config = dict(
    n_layer=10,
    d_model=320,
    n_head=5,
    n_kv_head=5,
    head_dim=64,
    d_mlp=832,
    vocab_size=6969,
    activation='swiglu',
    norm='rmsnorm',
    norm_place='pre',
    norm_eps=1e-05,
    positions='rope',
    rope_base=500000.0,
    rope_fraction=1.0,
    qk_norm=False,
    attn_scale=0.125,
    bias='none',
    tie_embeddings=True,
    parallel_block=True,
    init='normal',
    init_std_qkv=0.0228,
    init_std_o=0.00511,
    init_std_up=0.0228,
    init_std_down=0.00511,
    optimizer='cautious_adamw',
    lr=0.00109,
    lr_mult_o=1.3,
    beta1=0.9,
    beta2=0.98,
    lr_head=0.00693,
    grad_clip=2.0,
    warmup_steps=548,
    schedule='wsd',
    decay_fraction=0.732,
    decay_shape='linear',
    final_lr_fraction=0.0,
    batch_tokens=131072,
    seq_len=512,
    doc_mask=True,
    z_loss=1e-05,
    train_tokens=609200000,
    steps=4648,
    dataset='wikipedia_en',
)
Each number is 50 + 10 x the weight over the matrix's rms, rounded and kept within 0 to 99. Layers, rows and columns count from 0.

# up: layer 6 MLP up, 832x320, rms 0.0408, rows 512-518, columns 0-159
# down: layer 6 MLP down (transposed), 832x320, rms 0.0376, rows 512-518, columns 0-159
# gate: layer 6 MLP gate, 832x320, rms 0.0401, rows 513-518, columns 0-159
up512:51 38 54 42 43 40 60 56 54 58 51 49 40 61 60 41 56 31 43 51 52 48 37 56 49 42 63 50 47 67 49 33 54 51 44 59 36 45 50 56 44 42 43 69 56 51 64 53 55 56 33 41 49 51 41 50 54 51 43 43 73 57 70 59 46 53 48 52 37 73 48 23 63 46 60 42 51 43 48 44 51 47 50 53 53 63 61 37 65 56 65 36 46 53 40 54 35 33 52 56 38 68 42 61 56 51 44 53 47 53 55 40 39 60 51 30 52 48 62 53 59 57 49 58 56 53 47 53 46 38 20 30 46 56 56 59 65 48 45 53 60 55 42 45 55 41 54 43 47 49 47 61 57 43 57 53 73 43 51 44
down512:55 55 56 46 53 55 67 50 65 54 50 44 41 50 62 49 49 48 57 58 62 33 41 34 46 55 40 45 52 37 44 55 30 64 41 44 42 54 57 65 53 48 43 51 59 29 40 48 59 46 45 61 60 41 44 53 49 31 52 51 55 63 54 72 46 49 63 46 57 49 49 62 73 36 45 36 54 51 61 35 46 39 62 45 54 52 56 55 55 43 59 62 29 53 51 46 45 40 64 63 40 39 37 44 59 49 58 48 42 69 49 72 54 51 54 41 33 45 38 36 45 48 50 63 69 34 59 51 60 58 57 44 49 50 40 45 49 47 48 42 57 41 50 38 41 51 42 42 38 55 47 41 49 53 43 54 62 69 59 68
gate513:51 48 39 60 56 49 56 71 54 46 48 50 42 57 48 32 61 34 48 65 53 58 33 45 71 49 52 53 23 46 58 60 60 65 53 47 39 28 28 53 50 40 59 51 63 32 42 59 41 54 50 60 50 29 43 50 60 54 53 41 51 55 42 71 53 38 52 47 55 47 40 45 45 33 50 29 29 39 61 51 41 39 42 48 35 67 47 53 52 26 48 60 36 41 54 36 48 54 49 63 57 58 53 64 61 52 50 47 46 41 83 38 49 48 51 40 50 73 45 47 47 51 45 53 44 45 44 68 60 45 50 45 35 27 54 45 72 45 47 52 50 49 59 49 37 57 34 62 61 50 50 56 44 44 52 51 62 54 55 62
up513:53 45 43 48 48 42 50 51 62 41 60 35 54 40 63 45 70 59 48 55 53 45 45 62 25 60 60 31 60 44 61 57 68 52 35 28 55 51 44 46 51 58 44 49 44 39 45 57 53 48 57 46 51 42 48 58 57 58 63 56 45 40 47 51 37 65 55 59 45 66 52 42 61 43 62 64 52 37 63 55 51 60 37 49 50 53 60 45 47 41 77 30 43 58 48 38 50 52 52 71 53 62 50 55 51 49 47 45 52 38 68 49 53 58 51 46 67 36 47 52 35 63 42 72 47 49 71 52 67 66 50 58 48 61 43 17 57 40 49 39 53 53 49 39 53 50 58 76 48 36 54 67 62 50 24 61 58 51 48 55
down513:52 58 53 51 45 37 66 40 54 55 53 56 44 22 32 61 37 42 68 51 45 58 61 65 43 72 54 40 42 60 36 57 59 59 55 34 46 44 57 48 32 49 49 50 35 67 56 53 51 59 46 48 46 60 49 62 51 65 29 52 46 50 52 39 33 60 50 61 62 36 45 46 50 61 48 56 42 35 45 59 64 52 56 39 70 36 58 43 31 50 50 48 55 47 55 52 57 53 42 29 47 41 46 42 49 51 50 57 63 47 43 69 59 47 43 62 54 52 51 59 51 53 50 58 39 58 57 56 27 54 43 77 55 52 48 66 50 65 46 65 40 38 71 67 62 60 42 31 49 55 32 61 53 53 55 44 33 48 45 38
gate514:47 45 40 43 61 53 35 56 57 60 55 43 39 40 52 41 43 44 47 72 50 57 53 64 60 52 58 36 46 37 46 54 47 56 71 28 48 50 64 63 55 60 49 53 44 49 53 64 52 43 41 40 46 39 39 36 45 43 44 54 49 43 38 55 37 44 49 50 49 38 49 63 55 45 57 52 65 53 37 62 37 57 72 49 45 52 44 33 46 34 56 59 50 50 58 59 54 56 46 48 52 47 48 40 33 44 53 42 57 50 56 57 48 69 37 46 55 64 52 52 52 45 53 65 40 50 40 40 47 49 52 57 45 25 57 39 50 46 53 28 50 57 79 46 63 44 53 44 52 41 45 33 59 52 62 53 39 54 62 54
up514:51 49 48 38 50 48 41 47 68 62 35 58 49 48 49 57 47 79 52 53 41 55 49 31 37 56 52 63 43 58 60 53 64 64 59 60 50 57 49 60 53 47 48 64 50 35 46 49 74 45 50 49 42 68 40 62 40 53 39 58 67 42 43 57 49 32 39 52 54 47 39 46 49 36 47 55 51 41 42 42 41 24 59 60 41 51 43 52 50 30 73 51 40 46 51 44 45 62 51 51 56 45 39 60 57 43 66 64 51 57 41 46 39 54 64 29 44 64 37 44 42 38 42 70 55 44 44 68 33 50 55 47 51 50 52 63 66 57 47 61 38 61 42 61 48 53 49 41 56 65 48 43 43 52 52 51 41 40 46 54
down514:41 49 50 61 50 40 59 38 46 46 59 47 46 62 51 37 46 36 63 42 60 48 49 69 64 51 50 49 50 49 58 53 49 57 48 49 46 51 62 38 45 36 47 55 50 62 53 58 41 55 40 47 53 45 56 39 41 48 64 30 43 40 53 24 39 68 54 54 59 46 50 50 53 58 46 54 42 63 51 48 68 66 49 41 47 57 40 48 60 72 51 44 44 43 37 42 47 50 53 53 52 57 52 46 60 44 51 39 47 57 57 38 55 51 47 77 60 45 61 42 53 54 49 52 59 52 68 32 59 43 42 52 46 53 54 34 56 44 48 41 57 42 52 42 60 55 48 67 50 48 54 59 57 36 51 40 54 48 49 55
gate515:35 47 50 56 51 45 48 49 46 57 48 50 66 26 59 47 14 47 54 53 32 56 68 54 44 50 50 53 43 43 35 56 60 44 56 45 38 46 66 62 52 54 42 54 56 50 41 43 54 43 39 44 51 53 44 44 56 58 48 45 44 36 42 50 51 44 42 51 55 55 49 47 61 62 49 47 44 44 41 47 53 52 48 62 46 42 39 72 66 65 54 64 55 36 49 56 44 54 51 57 54 69 62 42 44 46 43 29 55 55 51 56 47 47 60 51 57 44 61 55 44 49 42 45 31 57 49 60 60 35 60 53 48 39 50 51 49 55 42 43 42 61 59 49 37 62 42 70 37 48 59 43 49 52 59 50 43 41 59 55
up515:57 66 49 50 59 45 51 45 44 49 38 54 49 48 56 32 50 56 54 39 58 38 46 47 56 49 62 63 63 61 47 55 38 37 58 54 35 47 50 52 62 51 48 60 48 54 37 42 44 40 59 67 51 49 56 56 44 53 47 37 55 44 46 70 51 35 44 44 23 46 53 57 58 42 38 61 37 43 38 45 66 45 48 72 51 65 58 57 57 40 60 50 41 34 43 48 67 48 40 56 57 56 58 32 43 55 56 50 59 64 29 51 44 60 44 52 53 41 61 53 62 51 59 57 57 66 36 55 55 49 30 58 56 55 58 51 58 48 50 60 39 57 51 45 41 43 38 46 36 46 47 54 44 37 58 30 54 43 54 48
down515:42 67 57 59 57 53 49 43 32 53 57 42 55 52 37 64 40 64 52 58 67 40 62 51 59 44 44 20 51 53 44 68 59 49 42 46 42 34 61 39 64 27 40 35 49 41 50 39 57 39 61 58 32 56 40 34 41 29 53 71 52 55 49 43 56 54 60 43 48 66 40 44 50 58 42 39 67 64 55 54 48 45 50 44 46 48 44 30 36 49 52 64 52 47 58 53 53 42 38 53 55 48 42 39 39 63 55 47 56 49 68 47 48 58 58 45 55 53 52 57 38 36 53 60 51 40 66 43 46 55 45 40 55 35 47 58 54 66 44 36 61 51 43 52 34 55 63 60 53 61 66 31 45 44 44 55 52 45 48 65
gate516:58 50 43 44 58 37 65 27 50 37 59 45 61 64 58 39 51 36 56 51 41 54 49 53 43 26 44 48 59 29 46 51 59 30 50 44 36 54 63 40 29 64 62 42 50 59 48 53 46 60 48 43 74 49 52 49 54 43 54 55 49 51 49 54 61 43 55 46 66 46 43 47 55 53 42 57 48 61 36 48 46 56 61 51 47 46 60 43 53 67 57 60 54 51 53 50 70 49 53 63 53 52 38 56 40 57 64 41 55 55 38 46 50 50 21 63 65 51 51 41 38 45 52 50 49 57 59 54 52 56 52 54 63 57 50 51 68 58 51 69 49 46 45 52 47 23 36 74 48 42 32 30 50 40 58 37 49 52 46 56
up516:53 48 34 56 49 68 42 53 49 48 72 52 41 40 58 46 61 36 45 59 47 66 66 62 52 38 51 50 48 59 51 33 53 38 45 37 34 66 72 45 43 44 60 57 53 61 65 60 44 39 49 57 54 72 46 53 54 60 67 49 39 49 56 40 68 38 59 36 48 46 39 62 53 66 51 51 38 66 48 46 48 49 40 55 41 59 65 50 57 70 39 62 42 48 38 47 62 49 54 43 56 39 46 55 44 45 67 56 60 50 65 49 36 47 44 57 49 65 55 53 50 49 55 42 61 50 57 53 35 51 52 34 39 42 61 40 51 53 66 62 53 46 71 46 65 41 52 48 51 61 41 60 56 51 48 49 54 47 60 60
down516:63 44 56 53 55 44 40 57 50 51 57 44 52 42 50 59 51 64 35 42 70 48 57 47 65 30 40 48 49 48 38 61 41 65 48 42 52 46 56 55 57 63 55 51 49 36 56 61 41 42 45 45 60 32 47 52 50 57 61 58 50 38 45 44 52 53 65 54 51 55 67 41 55 57 49 46 72 37 47 35 47 44 64 49 46 31 39 58 36 84 48 60 48 78 39 46 47 44 36 50 39 36 42 55 48 58 54 42 44 62 40 54 50 44 44 21 75 44 46 63 57 50 64 49 55 39 58 56 50 40 56 58 70 47 48 48 40 45 43 50 53 56 46 51 64 50 29 45 52 49 57 36 53 35 63 58 54 51 54 45
gate517:44 47 36 54 54 40 53 42 64 62 48 56 50 44 61 49 39 57 57 66 51 49 39 46 67 44 50 61 48 57 57 46 52 55 61 51 28 64 45 53 45 45 54 45 81 53 38 48 60 33 51 56 68 48 59 54 56 50 35 70 66 55 39 73 48 49 51 54 56 59 44 40 49 56 38 74 51 42 48 57 54 59 55 49 49 50 42 55 53 36 40 48 36 52 34 46 52 53 60 51 56 57 74 58 49 38 57 46 48 46 37 40 65 43 40 56 41 51 44 63 59 57 73 46 33 60 57 41 49 78 17 58 66 46 42 42 53 48 61 46 43 47 44 44 65 44 48 38 67 54 69 44 50 47 60 28 54 36 31 43
up517:59 51 54 62 32 50 41 41 44 62 67 61 36 55 46 52 58 43 42 29 58 66 40 61 50 42 56 48 61 60 46 59 55 51 34 51 55 31 63 46 57 53 62 46 44 60 48 44 54 70 59 48 33 38 50 63 35 51 44 50 49 26 65 34 38 56 23 43 56 35 54 27 61 45 49 28 38 53 57 41 50 42 41 48 32 46 47 44 59 75 56 44 56 63 59 59 40 56 43 42 47 41 25 51 62 41 35 41 56 47 45 56 59 54 48 32 55 48 36 42 50 31 38 70 50 28 45 69 71 51 52 40 41 49 58 61 43 60 42 61 47 69 53 58 36 39 48 42 42 45 38 47 35 52 37 56 51 53 73 58
down517:54 36 58 54 48 47 60 66 34 54 49 70 66 61 70 56 50 43 71 36 42 45 46 52 40 41 49 50 32 66 45 33 61 57 50 44 46 32 40 38 61 49 58 43 37 39 69 42 41 53 33 54 28 38 54 69 55 46 53 40 56 61 51 43 43 45 56 49 29 56 54 60 42 58 48 68 58 58 35 48 53 47 49 45 57 54 32 32 65 38 46 54 44 49 52 49 73 33 52 60 63 51 34 49 60 48 41 52 52 58 47 46 51 62 60 47 54 48 37 48 61 56 49 29 56 59 58 55 57 55 54 43 53 59 59 66 42 52 43 47 53 43 54 44 28 38 50 55 54 41 59 48 50 44 49 61 38 54 67 75
gate518:48 55 49 61 57 56 64 66 54 50 55 43 49 64 60 58 55 43 31 52 56 46 55 55 30 55 60 56 57 31 53 58 52 52 60 47 61 38 28 75 61 47 53 61 45 44 59 53 37 42 36 29 45 41 42 62 51 41 55 56 44 45 53 61 19 43 40 36 38 53 54 62 49 58 44 60 53 58 40 45 49 45 56 62 67 44 53 41 47 46 68 62 46 45 38 45 46 67 34 44 62 58 46 42 28 52 56 41 65 47 50 64 58 53 60 56 65 59 44 46 69 74 57 57 51 47 69 59 54 61 41 57 60 36 49 55 52 53 64 52 48 68 43 58 67 44 39 54 56 49 62 36 44 46 43 37 49 55 43 67
up518:56 60 66 48 52 54 40 26 56 35 46 60 39 61 43 56 62 76 50 42 42 69 47 61 61 54 27 63 56 56 57 54 45 59 56 35 56 58 84 34 46 32 56 36 43 50 52 51 50 63 58 44 41 62 60 64 47 65 50 22 53 66 62 55 55 42 39 64 58 42 56 67 55 47 63 46 57 24 59 57 49 56 59 43 55 53 50 50 40 37 61 44 39 58 47 61 49 45 50 46 61 37 49 44 51 60 54 49 47 62 40 52 63 54 33 61 39 50 49 46 26 53 36 53 44 48 47 37 59 30 51 61 47 51 68 56 47 40 41 42 55 42 49 37 60 56 52 57 53 51 64 49 56 59 65 60 54 26 58 37
down518:29 51 43 40 46 50 26 45 56 50 45 57 39 49 48 34 55 29 46 30 52 35 47 57 49 43 42 28 43 46 49 57 53 50 39 61 31 43 58 40 41 51 52 43 44 54 34 43 49 59 42 56 47 60 44 47 29 37 50 64 62 45 56 55 58 46 56 45 63 56 53 42 55 47 53 60 34 53 47 36 50 56 47 49 53 50 42 35 56 63 41 46 44 58 62 54 47 51 66 50 54 46 62 48 51 52 60 46 43 56 52 57 46 44 37 52 77 60 55 50 38 39 62 38 45 41 56 48 46 50 60 56 55 59 36 48 82 55 50 52 41 38 53 46 57 53 35 62 49 36 44 59 41 50 59 42 36 37 47 40